Weights of a small GPT-style language model, trained from scratch on English Wikipedia.
Architecture: RMSNorm before each block, capped logits.
Training: a variant of SOAP for these matrices, 741M tokens, 2825 steps.
Each number is 50 + 15 x the weight over its row's rms, rounded and kept within 0 to 99. Layers, rows and columns count from 0. The size before them is the row's rms in percent of the matrix's.

# layer 5 attention output, 384x384, rms 0.0879, rows 218-290, columns 96-191
096:57 27 41 39 83 35 39 22 35 56 25 56 63 51 53 27 70 49 48 38 47 18 83 57 47 34 53 36 55 50 83 51 49 42 34 42 41 69 48 50 40 31 39 25 44 63 67 55 50 57 69 30 42 55 56 38 69 53 28 53 67 37 49 58 65 54 51 39 58 50 23 42 38 73 47 74 34 53 45 67 71 67 37 49 32 59 51 42 49 46 60 45 23 47 29 51
097:53 54 37 34 43 66 41 60 52 39 37 37 34 65 49 80 39 65 72 45 23 46 55 37 59 65 72 38 48 44 51 68 57 47 58 67 50 28 80 71 20 54 27 44 40 34 54 25 78 52 19 64 54 62 66 46 49 79 37 53 55 50 59 55 27 50 82 46 40 39 37 45 72 63 67 32 54 46 46 38 25 39 65 65 52 41 52 37 71 48 51 39 52 40 47 47
119:45 46 45 50 84 62 60 47 59 54 62 28 43 51 48 56 46 46 44 50 58 36 80 38 38 39 72 33 32 63 58 68 62 47 57 59 60 59 38 45 47 52 74 50 34 59 51 40 60 46 54 65 63 75 66 45 24 25 34 73 57 48 46 33 38 53 48 55 91 50 54 59 61 63 46 29 28 46 52 56 22 33 31 44 43 66 44 68 25 70 34 41 55 34 30 76
098:47 58 47 61 61 66 29 50 42 27 39 59 52 64 80 59 48 30 39 50 32 58 47 62 35 54 55 26 71 34 46 43 47 49 56 63 68 31 58 73 53 66 60 57 39 60 55 47 48 69 53 39 51 80 48 44 56 21 62 63 67 35 26 42 42 43 66 40 44 73 56 65 39 44 63 54 38 29 58 58 50 45 50 64 35 46 36 26 38 55 69 74 31 27 44 50
096:61 43 56 54 43 52 94 55 71 42 58 47 40 60 56 65 50 74 25 65 35 42 75 54 35 59 44 24 40 59 48 49 32 48 59 32 69 17 32 60 65 44 65 31 71 67 57 50 45 56 38 38 72 47 60 36 74 71 53 42 22 50 36 52 47 26 34 44 55 34 56 53 60 56 43 43 28 58 57 70 62 67 59 25 65 67 50 49 61 40 40 42 36 52 60 65
114:38 40 69 49 46 37 47 39 44 43 52 71 37 35 56 07 23 65 61 55 41 58 62 43 55 62 59 62 59 35 50 57 66 69 34 62 59 20 63 50 72 61 58 36 35 22 48 49 52 70 69 67 46 44 70 66 65 35 17 56 50 47 38 49 50 41 59 56 15 63 60 53 50 61 53 32 50 59 44 53 64 58 43 49 53 25 27 63 43 28 18 39 43 50 54 32
101:29 32 66 57 50 25 62 35 74 61 24 66 40 26 49 52 36 44 21 62 57 46 41 64 38 43 51 52 47 10 50 65 50 38 36 64 45 32 48 67 39 57 41 40 50 67 37 31 59 47 37 42 51 39 21 68 67 62 76 73 84 23 59 20 40 53 29 31 31 42 54 76 60 45 63 49 62 61 38 38 32 44 42 54 49 69 35 54 53 68 45 41 46 49 74 25
104:29 57 50 69 41 62 54 27 66 51 66 54 44 60 49 79 36 57 41 29 61 66 78 77 69 53 46 20 34 45 88 26 56 61 45 69 41 59 41 34 53 40 35 65 53 24 33 26 45 97 52 61 52 59 37 66 31 55 43 47 43 57 80 66 86 36 58 61 61 37 41 70 62 29 39 56 53 40 59 36 40 38 59 37 65 50 63 57 50 59 60 47 67 74 67 36
098:49 29 48 55 40 52 52 42 65 57 61 63 50 48 42 43 29 49 46 64 51 53 38 22 68 39 39 35 47 55 75 35 33 63 32 57 58 38 49 54 49 72 48 63 37 54 38 44 36 62 87 49 37 40 40 49 71 14 34 58 35 32 76 57 52 79 42 41 55 60 40 38 44 29 57 57 80 39 51 53 85 45 54 37 55 47 41 54 42 54 69 23 54 35 69 50
108:56 34 49 65 56 55 42 36 22 30 73 35 23 40 56 32 50 38 09 56 46 67 46 56 55 39 59 52 44 56 28 58 48 30 44 41 53 41 72 59 63 60 44 52 54 37 62 48 26 69 41 62 50 57 48 46 80 58 57 46 23 51 43 34 69 16 52 34 45 47 46 36 35 39 32 79 29 34 46 51 51 54 41 56 70 33 41 64 85 44 62 30 74 62 58 62
101:57 39 46 56 61 59 81 18 59 39 45 52 75 55 31 47 67 33 42 26 30 52 67 34 17 55 50 53 52 60 68 44 59 49 47 58 65 83 68 32 66 27 42 65 87 70 54 53 47 45 57 38 33 73 29 55 49 46 55 47 62 34 54 63 48 33 73 29 54 39 33 68 52 42 20 46 51 59 35 44 20 25 71 47 24 53 64 56 52 68 20 47 51 56 44 61
093:83 59 73 29 26 57 69 42 61 43 58 50 55 39 60 46 67 33 40 69 42 39 12 58 33 58 46 29 53 56 53 56 50 42 56 65 46 12 50 62 56 46 47 55 22 46 48 66 73 41 68 65 40 34 57 68 63 63 73 49 55 40 27 48 37 65 55 50 43 63 57 64 53 45 67 53 49 40 51 64 46 37 58 66 42 58 55 33 65 49 61 63 53 44 45 42
101:71 54 27 16 35 53 73 56 45 34 42 61 43 65 65 60 36 69 60 29 49 09 42 40 35 37 31 73 64 65 70 67 42 70 38 52 81 26 58 54 29 38 50 56 53 47 59 63 73 52 31 67 59 58 57 42 47 27 40 69 52 66 56 64 59 35 69 29 60 31 84 29 45 31 45 24 24 61 57 51 38 58 52 29 43 71 39 44 52 57 78 67 40 34 48 56
104:80 42 70 50 54 54 41 44 51 72 29 53 57 47 48 59 20 67 53 69 45 45 64 72 49 64 44 21 50 39 20 44 59 45 61 48 42 51 39 35 46 09 40 45 27 34 35 30 61 46 43 81 45 43 56 39 62 35 49 58 60 48 53 55 25 56 48 56 25 40 36 33 24 45 50 43 54 57 48 43 40 79 39 80 37 73 56 60 50 54 33 62 53 67 51 47
094:64 43 59 09 38 46 69 43 18 62 49 71 47 51 40 59 49 39 38 72 66 40 59 44 31 40 76 58 61 51 26 85 36 64 54 56 30 24 47 56 71 59 56 24 24 56 61 40 49 87 49 24 61 29 65 45 79 41 66 42 54 47 59 42 30 74 39 58 38 43 46 53 40 72 38 40 46 34 45 46 37 59 46 61 84 33 41 42 50 48 81 54 62 57 46 63
105:42 55 55 66 54 46 23 60 60 22 31 51 24 47 78 53 46 43 39 57 52 55 41 06 44 58 83 48 36 23 56 56 43 50 62 29 61 52 59 65 67 56 57 43 25 55 63 36 73 67 32 62 42 51 31 63 35 50 55 55 64 27 46 06 38 24 62 25 52 53 65 70 53 33 50 43 64 49 47 31 48 62 72 48 61 63 63 52 56 52 63 46 51 59 53 42
102:54 44 51 80 47 30 84 45 75 53 36 35 34 46 51 57 84 59 32 44 36 60 53 71 50 46 72 50 46 32 51 69 50 62 54 53 49 39 25 55 18 39 24 29 40 66 53 35 63 33 32 63 58 71 30 24 66 50 49 50 62 59 51 56 75 34 35 48 54 59 84 50 50 59 43 46 38 52 59 47 30 43 67 35 39 45 70 47 30 54 51 57 60 42 48 41
097:52 08 64 52 59 46 49 36 46 33 35 37 51 65 45 40 32 55 67 57 37 37 51 26 78 76 58 39 65 58 42 56 48 68 40 57 75 50 59 27 81 73 58 61 40 45 48 35 43 73 40 50 72 75 74 30 32 49 42 64 52 51 53 58 52 40 33 44 72 48 51 50 41 57 50 35 22 39 47 80 45 48 57 59 46 66 49 42 75 51 56 52 63 48 42 34
100:73 67 35 72 58 66 40 28 33 43 48 40 53 23 71 47 77 52 34 64 47 53 63 73 57 48 43 49 53 48 54 37 50 45 74 70 67 69 44 30 38 39 57 51 34 45 62 48 43 79 51 50 40 32 35 46 56 42 29 54 46 77 49 38 92 34 52 74 58 54 48 50 56 46 15 66 45 49 43 41 40 51 31 57 57 70 29 30 27 52 49 52 56 51 38 32
093:55 38 54 13 39 65 70 20 53 19 59 62 44 92 44 35 22 51 63 51 34 42 62 50 35 59 53 53 70 64 83 51 38 34 37 47 50 47 45 41 18 70 46 46 66 56 51 58 61 59 27 60 51 72 59 29 65 37 40 29 43 69 72 66 55 58 35 61 42 50 46 53 49 62 51 46 46 43 31 50 60 47 41 35 62 64 40 56 46 49 69 41 71 53 41 46
093:62 51 62 54 63 82 24 31 65 52 66 55 62 32 70 51 51 32 53 11 44 64 31 42 63 52 81 32 44 25 38 04 45 29 48 31 40 50 48 56 58 52 43 32 82 46 70 60 42 51 55 82 37 45 46 54 43 54 43 12 48 59 45 46 36 58 53 56 58 50 66 38 30 53 44 71 52 48 55 20 52 65 54 58 37 37 67 28 62 63 75 69 49 44 46 35
102:31 51 44 45 73 47 42 79 59 19 65 21 46 71 71 81 55 56 42 50 54 25 38 59 68 50 55 41 50 92 34 48 84 32 58 55 49 70 58 62 23 37 49 43 39 54 53 54 39 29 41 77 41 44 33 50 32 43 80 34 86 51 36 32 37 67 57 48 63 55 43 44 26 34 54 67 33 75 53 40 59 36 64 67 32 50 37 47 22 61 58 36 30 34 75 35
095:60 54 77 57 50 46 72 32 48 44 53 63 28 61 43 37 52 48 49 66 49 92 33 78 38 42 48 68 20 57 51 68 41 43 69 53 54 34 38 60 43 42 55 74 51 28 39 50 51 52 52 53 60 63 55 56 63 39 46 45 31 65 39 53 27 36 47 40 69 44 39 62 45 67 57 38 51 64 53 35 58 31 97 46 46 21 58 54 48 45 51 22 37 61 59 52
102:72 50 60 50 32 18 68 45 71 32 54 50 53 66 67 26 55 63 27 27 42 62 48 71 43 40 65 84 31 54 49 68 30 49 77 28 65 62 54 12 31 35 53 48 65 45 66 50 63 60 36 47 42 75 65 58 33 42 75 35 44 62 38 20 65 47 79 64 42 49 52 53 58 46 52 48 53 44 67 47 61 69 37 40 54 36 74 60 53 64 49 59 67 48 40 64
095:35 64 38 42 56 40 20 66 35 20 47 44 70 63 43 34 77 25 60 46 42 25 60 50 69 37 48 74 63 72 74 43 34 43 22 38 34 42 48 59 61 83 66 38 36 44 69 61 42 36 42 63 49 31 55 50 64 47 58 48 51 65 52 44 45 59 64 55 32 47 53 27 41 55 60 13 51 39 54 77 31 65 39 54 60 35 47 67 38 38 29 61 58 21 30 71
094:46 35 45 31 35 42 60 34 49 72 18 31 64 83 53 46 64 19 64 61 35 74 55 10 39 46 70 86 53 43 43 35 46 38 45 56 58 64 44 41 67 60 35 37 69 53 59 43 46 35 37 39 39 64 53 36 49 53 54 61 46 42 66 43 43 30 43 34 41 56 33 65 67 51 14 26 73 47 38 44 47 53 38 34 62 63 37 56 69 43 38 43 53 84 52 39
090:57 60 44 53 21 49 42 29 64 74 53 39 38 41 57 35 53 52 54 57 54 70 56 49 59 71 55 66 47 24 38 38 58 47 69 34 51 39 17 47 69 53 70 44 51 42 27 24 50 45 35 32 25 67 43 37 52 59 46 41 53 42 64 49 54 54 36 60 79 50 62 59 46 41 36 52 36 46 49 55 32 41 39 56 78 67 53 59 41 40 44 51 44 45 51 72
101:56 45 33 37 53 31 39 85 60 52 52 60 74 19 52 68 48 40 58 52 49 32 43 30 75 51 27 40 32 20 49 56 54 35 56 61 74 61 55 41 41 29 64 49 26 42 51 65 48 70 56 33 43 63 34 43 61 48 29 34 45 54 58 63 71 39 21 63 57 62 48 71 53 76 35 62 54 47 64 49 70 63 39 23 34 84 43 37 67 43 60 76 33 67 61 20
104:43 24 39 68 41 55 51 63 51 71 35 63 52 70 55 58 17 42 49 43 71 54 30 47 71 42 45 37 48 39 57 17 62 65 32 69 45 35 59 46 61 58 40 59 38 59 51 33 69 43 32 54 30 22 27 30 37 41 52 48 63 51 64 69 65 41 65 51 56 40 19 47 59 21 40 54 44 57 46 69 62 30 48 62 42 47 44 70 47 52 42 29 62 69 55 54
099:47 36 35 44 43 44 60 46 53 64 11 58 18 57 57 42 37 41 64 68 50 39 35 46 64 88 38 65 65 33 72 31 50 32 47 15 60 48 38 36 42 54 60 31 38 45 63 56 44 43 33 80 62 61 28 31 64 77 45 46 78 60 40 19 70 72 56 40 76 40 35 38 31 70 51 53 56 09 40 65 73 39 60 33 38 54 61 56 44 35 53 54 63 64 37 52
101:64 50 51 66 76 74 41 70 66 59 52 67 70 52 66 32 42 75 54 63 61 49 46 47 51 47 77 50 40 57 37 67 38 43 59 77 62 49 56 26 43 75 60 78 57 37 35 73 41 59 62 51 59 40 59 63 63 51 36 11 57 58 45 57 50 27 60 52 23 49 55 46 47 45 55 55 42 66 33 66 60 43 31 55 32 37 55 35 83 64 59 41 49 69 56 64
097:60 61 49 37 52 20 39 36 35 43 40 18 29 68 57 32 60 53 54 34 38 50 52 61 55 37 66 61 57 41 60 19 62 73 49 70 15 51 38 43 54 53 40 42 50 40 24 46 51 45 80 54 39 40 48 62 36 46 35 43 28 38 80 70 48 45 35 44 49 40 64 53 47 60 76 58 42 51 70 49 50 23 59 34 43 41 49 38 60 41 51 51 57 67 62 47
102:44 34 77 92 65 47 53 68 61 30 44 71 48 21 62 62 28 35 29 46 62 55 53 44 34 63 38 50 42 55 52 30 47 75 64 33 33 68 39 77 31 61 71 78 57 52 39 27 30 52 64 54 36 46 38 49 48 52 47 27 52 63 36 75 78 40 48 59 36 37 49 41 35 52 45 81 40 61 43 50 48 47 42 52 47 69 56 72 62 55 43 69 56 14 40 67
101:72 60 39 38 58 79 46 37 45 41 54 40 38 63 57 24 71 58 37 50 37 59 54 57 53 38 19 59 75 40 63 42 56 85 29 44 54 50 47 57 45 71 57 42 56 33 60 50 49 75 44 53 52 35 59 81 51 70 19 61 68 56 47 54 65 40 48 27 56 48 60 51 60 31 28 72 52 43 33 26 44 68 50 49 81 60 42 42 43 41 60 36 52 44 55 48
098:43 37 33 35 75 51 48 40 44 30 65 19 65 44 53 67 47 56 60 53 38 34 52 57 58 63 71 50 49 33 99 46 44 56 32 52 73 57 57 48 48 71 55 19 19 42 68 49 18 63 24 61 35 31 59 44 29 63 59 55 51 54 36 25 41 62 63 41 28 62 60 44 56 49 55 41 41 77 68 37 61 62 47 43 21 72 44 52 52 60 33 68 23 46 38 45
098:62 70 38 38 58 67 48 59 77 39 42 22 44 44 50 78 35 30 60 55 51 59 73 89 55 55 59 31 68 49 26 42 42 59 74 49 66 72 37 51 37 66 53 75 40 30 38 27 55 56 52 23 59 52 50 38 19 84 39 59 35 53 52 28 35 61 37 66 55 33 31 42 36 44 62 48 41 56 22 51 67 41 57 48 51 77 67 57 53 59 43 44 44 70 51 28
107:50 50 62 52 53 41 87 58 43 66 13 47 58 49 27 59 43 91 58 53 35 34 51 45 53 63 62 46 55 21 43 48 61 31 10 57 58 50 38 36 98 70 11 31 52 26 48 55 37 48 17 24 53 22 18 68 68 72 59 49 39 69 49 39 35 62 74 45 63 73 70 52 58 61 54 50 55 37 52 57 33 45 40 59 58 29 45 60 47 43 61 56 52 37 44 73
101:48 57 44 39 42 48 36 50 40 54 37 46 38 57 56 39 37 42 41 50 43 62 36 26 48 28 59 76 61 68 39 40 46 22 48 61 12 40 38 52 37 58 60 47 31 46 15 46 34 40 71 26 73 40 62 40 64 59 64 43 51 77 38 57 23 60 49 61 65 57 80 58 55 41 68 33 59 49 45 71 42 36 58 30 38 43 67 31 59 47 82 56 28 59 48 53
104:55 38 48 48 36 43 35 27 54 42 46 23 58 64 67 42 44 36 71 54 59 31 50 48 30 34 39 45 89 40 45 81 54 57 47 63 58 48 52 34 58 59 63 42 36 43 48 78 67 57 88 47 51 41 60 38 47 41 45 69 53 59 51 46 49 69 39 46 44 38 49 59 39 28 38 46 09 50 66 68 60 40 46 49 37 75 33 28 70 56 61 25 63 43 27 15
099:76 70 21 53 30 44 59 43 18 54 54 26 67 52 68 50 24 57 34 70 40 38 21 30 43 41 43 42 25 34 26 41 31 37 62 47 57 44 44 42 68 52 56 41 64 35 55 58 42 60 69 50 48 72 59 47 51 55 40 67 34 48 35 40 60 59 66 71 55 61 47 63 36 50 58 43 49 41 55 66 56 53 51 45 44 43 52 30 78 45 44 41 35 76 58 40
096:44 43 69 60 48 51 62 77 48 59 79 55 64 30 61 69 53 50 30 47 41 44 11 43 51 57 59 55 17 49 25 48 46 23 37 47 56 45 41 51 42 40 73 38 28 31 27 62 45 53 63 57 48 66 62 74 46 55 44 56 40 35 13 41 48 15 44 78 46 37 49 47 44 27 70 62 49 88 54 48 64 59 38 70 55 46 43 41 70 31 38 30 41 56 39 40
101:45 56 52 14 70 57 46 57 72 23 30 27 29 43 64 29 48 55 47 60 50 44 43 55 72 53 48 32 56 49 54 43 65 63 49 34 51 49 35 28 40 45 52 74 64 63 52 55 49 49 37 34 52 49 42 40 60 48 73 31 45 31 88 63 43 39 70 67 46 76 67 55 42 56 52 32 44 39 69 51 58 53 34 66 52 40 31 56 67 33 84 53 73 38 61 68
091:49 50 40 84 50 42 64 55 56 58 53 41 37 35 66 84 46 86 26 69 55 70 78 57 50 64 44 56 36 53 36 27 56 60 60 64 59 49 74 61 51 42 37 60 34 74 50 37 64 74 67 72 46 48 91 59 41 53 46 28 43 56 32 42 30 35 59 47 49 18 52 58 63 50 50 46 60 60 47 36 60 33 25 60 63 56 29 40 73 57 54 37 49 47 60 55
102:37 72 49 73 36 45 29 66 41 40 38 64 55 62 55 49 57 35 42 46 68 50 35 55 27 69 39 57 24 66 18 58 39 49 70 38 21 46 25 46 21 33 68 61 36 23 46 42 41 40 47 71 70 66 59 29 46 47 70 31 33 39 48 29 58 28 38 55 50 47 38 56 48 14 24 62 67 85 69 41 49 67 54 33 59 42 61 49 44 55 26 73 41 44 54 36
091:62 74 42 65 57 81 46 26 45 62 25 63 42 57 42 48 76 93 72 58 54 51 52 43 32 38 78 72 37 32 47 44 54 49 32 47 53 30 29 58 68 38 85 43 75 36 34 37 72 40 66 59 56 39 38 46 49 25 46 70 57 49 73 47 41 49 61 48 46 47 56 83 43 53 36 46 70 40 33 52 60 45 36 56 60 38 34 47 41 52 43 37 36 42 34 67
100:44 45 63 56 45 33 29 33 51 30 79 50 48 28 34 58 44 49 45 24 52 60 69 70 67 49 49 39 32 32 33 29 53 55 59 35 61 54 59 70 68 53 45 55 44 35 52 46 44 42 56 73 38 42 62 61 51 61 50 39 48 76 50 69 37 30 60 66 53 63 56 56 60 47 59 66 29 81 40 53 32 41 66 61 23 32 62 44 89 27 56 64 43 66 57 51
093:61 22 60 53 02 29 66 50 51 51 43 78 54 62 16 17 51 72 53 50 39 30 48 15 40 55 57 46 68 42 51 53 54 25 63 55 56 50 50 61 38 45 36 53 45 46 15 84 62 68 39 57 26 55 43 50 56 47 37 72 58 30 36 24 51 61 58 28 34 61 39 41 37 43 62 50 40 65 52 52 57 35 59 44 35 65 39 61 65 31 47 60 68 44 46 51
101:40 70 17 48 31 55 57 49 29 50 71 43 79 53 50 14 42 53 58 44 69 50 50 43 67 50 65 23 49 58 39 64 54 47 28 43 29 33 52 54 54 68 62 60 55 52 52 52 65 39 50 34 68 67 67 38 29 64 63 30 40 61 18 57 48 43 47 65 71 49 75 56 44 63 52 53 37 37 51 48 34 71 45 43 62 68 42 75 61 56 86 45 61 31 16 46
100:41 38 36 49 50 31 50 28 48 40 65 59 75 40 68 39 54 33 62 56 56 52 36 39 25 49 71 32 20 54 39 45 53 51 71 67 14 50 35 47 51 85 39 53 53 63 43 43 34 71 64 28 61 50 62 34 64 31 59 24 28 64 42 65 50 41 53 47 69 52 55 30 41 48 57 69 53 41 24 52 70 34 45 22 55 49 48 50 48 75 75 71 47 36 73 41
095:32 36 41 34 67 39 60 48 42 48 67 64 46 49 63 49 48 39 51 30 76 34 58 43 44 47 31 56 56 36 86 60 49 48 53 49 69 55 56 34 58 37 54 62 39 58 79 63 53 59 39 55 58 34 44 52 32 30 45 22 52 58 35 27 52 35 46 58 63 41 50 66 36 43 65 38 55 60 54 31 76 30 67 40 49 46 46 43 50 48 56 37 46 37 57 50
110:51 32 49 26 61 46 68 33 76 48 37 55 03 76 37 44 49 55 55 63 53 58 53 37 37 46 36 30 61 64 97 71 50 40 34 43 66 53 53 56 46 35 61 44 40 40 46 64 47 58 23 71 29 71 62 70 34 52 56 32 68 58 43 40 28 59 63 72 57 56 52 59 78 76 50 51 52 56 63 37 49 25 54 25 51 61 56 42 65 41 30 45 39 57 53 25
098:43 25 74 44 35 41 38 43 70 45 05 46 26 52 65 41 43 35 61 38 58 44 64 43 33 31 45 49 75 66 59 36 31 58 43 67 35 42 50 64 43 83 36 65 53 36 61 42 51 53 52 49 31 20 49 62 41 50 36 77 35 58 25 37 48 53 65 45 31 26 51 46 39 40 45 55 48 74 36 50 40 41 46 56 38 41 25 54 28 55 22 51 31 58 33 56
100:72 55 50 63 35 35 73 48 45 52 83 32 58 25 43 30 77 43 18 51 33 71 57 73 53 42 42 45 37 45 68 54 60 31 47 57 41 35 39 68 51 47 63 43 52 50 16 46 34 84 49 42 64 62 42 37 54 50 51 64 31 49 59 52 20 57 60 27 40 27 56 51 47 48 56 46 75 32 61 47 48 35 60 41 49 33 51 42 61 73 69 53 39 64 69 54
101:60 39 57 40 58 44 47 39 36 58 68 67 68 18 32 44 63 80 38 44 57 32 31 43 37 47 31 52 60 81 36 56 35 59 54 31 41 73 49 14 57 80 47 51 62 67 49 37 63 45 55 56 51 24 51 76 17 48 57 55 63 45 64 48 27 38 65 16 59 53 76 57 83 42 38 20 69 49 44 39 54 56 67 39 44 43 34 47 84 83 46 37 41 43 35 69
099:32 63 34 71 56 56 45 54 61 50 67 34 68 54 58 46 21 66 39 65 31 50 69 47 73 67 57 52 42 36 64 58 52 56 28 36 55 44 43 67 33 44 58 66 41 46 62 71 63 40 42 37 38 49 46 47 68 32 60 39 35 51 57 34 65 33 43 53 70 69 50 42 56 66 51 51 27 26 26 35 24 30 72 54 53 44 87 43 46 57 56 59 43 34 73 70
100:44 73 44 46 62 35 36 63 12 53 57 67 29 27 61 52 64 48 62 56 30 43 45 60 63 81 39 62 48 27 46 37 59 44 32 41 71 35 42 86 31 43 39 37 31 63 48 34 60 25 67 58 37 33 47 61 46 62 46 59 67 85 77 39 51 37 53 61 29 57 44 44 38 33 67 55 72 25 66 46 56 65 45 67 57 14 50 64 65 83 68 57 62 36 24 67
094:47 39 45 79 57 55 67 29 61 57 51 15 59 20 50 38 57 37 67 53 62 55 43 61 47 67 27 60 39 67 39 59 50 40 16 51 45 51 48 42 86 34 53 69 45 41 55 64 68 41 36 37 69 51 72 73 42 65 77 67 18 40 23 51 35 71 58 35 61 48 37 39 46 57 51 72 77 33 34 58 36 59 43 50 59 34 56 26 47 55 50 48 33 39 53 40
109:60 38 56 46 45 53 70 54 68 37 26 76 28 54 27 23 38 81 40 59 43 28 58 31 66 58 56 45 74 50 47 63 49 35 68 45 62 47 25 32 52 71 54 34 44 29 50 72 52 40 69 57 57 34 33 63 45 33 37 59 55 58 41 31 50 38 59 53 49 38 46 49 49 56 33 66 75 55 66 46 54 76 29 53 71 47 37 60 41 46 67 52 53 30 50 57
106:65 59 42 18 39 59 64 32 52 47 62 73 34 25 56 55 35 53 57 02 60 32 64 64 51 71 60 21 68 52 56 68 58 51 58 48 63 59 45 48 54 51 69 34 46 77 32 51 55 56 57 57 50 55 57 21 10 39 36 55 76 34 63 69 38 57 31 29 35 55 46 38 35 28 47 37 58 69 51 59 56 84 71 56 46 66 63 42 41 70 44 43 42 68 64 47
102:56 48 57 58 51 48 41 44 51 67 71 56 35 66 72 40 46 30 28 65 75 81 58 66 47 62 39 58 49 77 46 48 75 53 53 43 24 51 30 53 60 62 62 55 54 62 52 45 37 61 45 41 48 74 54 22 43 62 44 30 12 27 66 32 50 39 50 45 81 42 50 28 37 34 62 60 77 66 31 54 70 58 47 49 40 41 43 53 17 27 63 66 28 41 26 50
099:48 33 30 72 71 42 20 48 27 48 66 39 39 15 19 50 46 62 56 42 67 58 75 58 47 74 50 32 44 21 27 44 25 39 77 35 73 39 70 79 50 48 66 65 41 42 58 49 57 30 47 43 23 45 73 25 33 35 42 19 36 49 53 56 64 72 30 40 56 43 41 19 27 51 53 15 43 22 43 67 28 71 23 57 48 40 53 91 62 69 73 57 73 48 67 84
098:40 33 33 58 27 50 37 45 45 45 56 36 54 49 37 50 66 52 62 32 65 47 21 26 28 79 53 48 48 35 65 55 51 52 49 25 46 43 48 42 50 37 64 64 37 55 57 53 71 53 49 54 39 53 92 41 20 52 34 57 48 23 64 57 35 66 69 66 56 89 61 57 53 43 54 53 42 63 37 56 50 83 35 56 53 69 71 90 53 34 97 80 53 34 52 52
099:43 41 55 43 69 58 62 56 51 41 61 57 61 75 50 60 51 68 73 60 56 37 33 38 29 78 47 54 37 31 65 69 67 48 26 35 63 38 69 56 44 33 54 62 65 58 39 32 40 33 17 50 63 76 49 54 33 62 25 07 68 80 72 54 35 59 63 63 39 68 68 45 53 67 53 58 56 49 47 71 71 53 35 48 70 45 21 51 43 48 37 74 31 50 58 52
097:53 40 58 53 52 64 82 46 68 45 61 51 62 45 47 36 40 51 54 49 53 30 61 41 19 39 25 49 68 69 49 48 66 62 55 49 17 62 49 46 80 81 48 48 58 50 38 34 26 37 42 70 34 48 45 61 27 62 20 66 70 54 32 70 46 57 73 39 58 34 63 65 72 46 63 45 65 25 62 53 59 41 50 20 56 71 62 70 28 52 46 62 56 24 34 74
097:26 39 56 55 64 51 23 44 48 41 54 74 82 36 53 51 55 50 65 34 39 29 39 53 32 53 66 47 44 16 44 52 55 55 15 64 28 54 85 48 28 74 59 39 83 44 67 38 26 73 53 56 79 58 51 68 41 43 46 60 36 64 66 98 53 42 71 37 61 36 47 50 44 57 27 64 46 24 49 44 51 40 40 47 47 40 09 20 24 31 35 39 72 58 38 48
101:52 69 55 53 84 74 30 64 58 48 76 43 80 37 55 42 57 70 41 28 32 43 39 44 44 47 74 61 69 44 77 21 49 39 67 71 40 51 43 37 37 25 62 51 45 60 61 53 40 61 51 51 38 21 26 56 62 41 37 47 42 42 42 52 49 50 61 41 51 49 75 49 60 39 26 41 92 46 52 40 59 54 36 43 62 40 32 52 51 55 46 46 75 22 42 46
097:48 67 46 45 73 45 48 55 59 34 67 72 41 59 43 68 69 30 47 45 56 44 64 79 56 39 72 37 39 62 73 65 44 53 63 54 40 43 47 47 29 28 42 69 64 51 41 67 69 53 64 43 51 63 23 69 45 41 56 42 38 42 45 62 53 36 56 43 55 62 41 56 42 54 62 39 47 42 46 40 49 28 79 50 23 39 32 46 60 80 50 82 32 54 84 35
102:76 45 29 25 66 48 48 57 69 54 45 59 41 51 44 47 57 49 59 57 54 48 29 27 55 67 48 27 20 79 50 55 47 56 26 35 32 79 40 55 68 48 31 60 40 38 36 74 31 36 39 57 68 41 48 52 44 53 41 42 33 51 41 70 75 31 57 56 68 18 56 36 31 76 48 65 40 31 81 64 33 36 44 41 38 64 66 38 56 65 50 53 53 25 52 66
092:24 48 26 12 25 49 41 63 40 84 57 44 54 54 50 74 57 77 74 35 73 12 46 40 52 42 29 80 30 37 39 33 23 50 48 44 50 67 69 23 55 54 73 74 16 38 61 45 79 51 13 28 45 57 48 65 76 54 46 55 74 45 58 44 43 57 56 64 61 65 53 53 49 76 52 50 44 35 44 61 52 51 46 17 57 44 39 52 61 58 58 65 41 57 36 44
105:66 12 45 33 34 60 69 32 62 57 43 54 15 49 54 37 77 30 29 36 59 70 47 56 24 48 58 49 73 56 25 57 37 57 65 45 58 53 48 45 64 43 47 63 55 48 61 91 62 63 59 59 28 49 67 41 36 36 51 37 48 56 35 58 44 32 52 31 27 60 49 54 47 32 63 45 74 59 47 50 47 54 47 68 58 32 65 44 70 79 47 36 29 73 62 55
094:52 23 14 74 37 60 63 73 42 91 48 67 53 59 49 64 46 55 62 21 68 25 34 35 59 76 79 24 45 39 32 54 48 48 52 87 71 58 18 49 61 36 50 37 36 33 38 49 60 35 43 57 29 31 59 23 72 52 39 53 62 45 57 55 37 52 35 48 44 35 64 47 57 56 55 40 50 58 41 65 73 54 50 62 41 42 20 53 51 43 73 42 48 58 38 42
104:41 22 36 62 44 65 51 52 50 55 73 48 67 53 57 85 56 50 49 41 57 68 37 42 50 67 38 48 56 56 58 67 66 46 66 43 51 36 58 33 56 63 60 34 77 76 63 68 39 55 30 58 31 62 65 43 38 62 35 47 60 22 60 36 56 76 60 43 60 65 18 57 40 67 61 24 35 49 55 64 69 33 50 41 29 58 44 56 75 48 85 55 21 45 64 44
101:52 74 25 49 23 52 38 67 73 47 67 49 66 36 43 48 54 22 44 55 27 44 59 40 77 53 50 00 38 41 54 47 40 62 34 66 49 22 37 56 42 64 55 56 47 44 71 43 45 67 39 50 54 63 65 16 48 31 46 57 62 42 65 60 82 81 72 52 58 35 61 35 54 69 68 64 41 50 48 48 44 40 66 35 63 31 36 62 41 51 54 49 39 32 40 64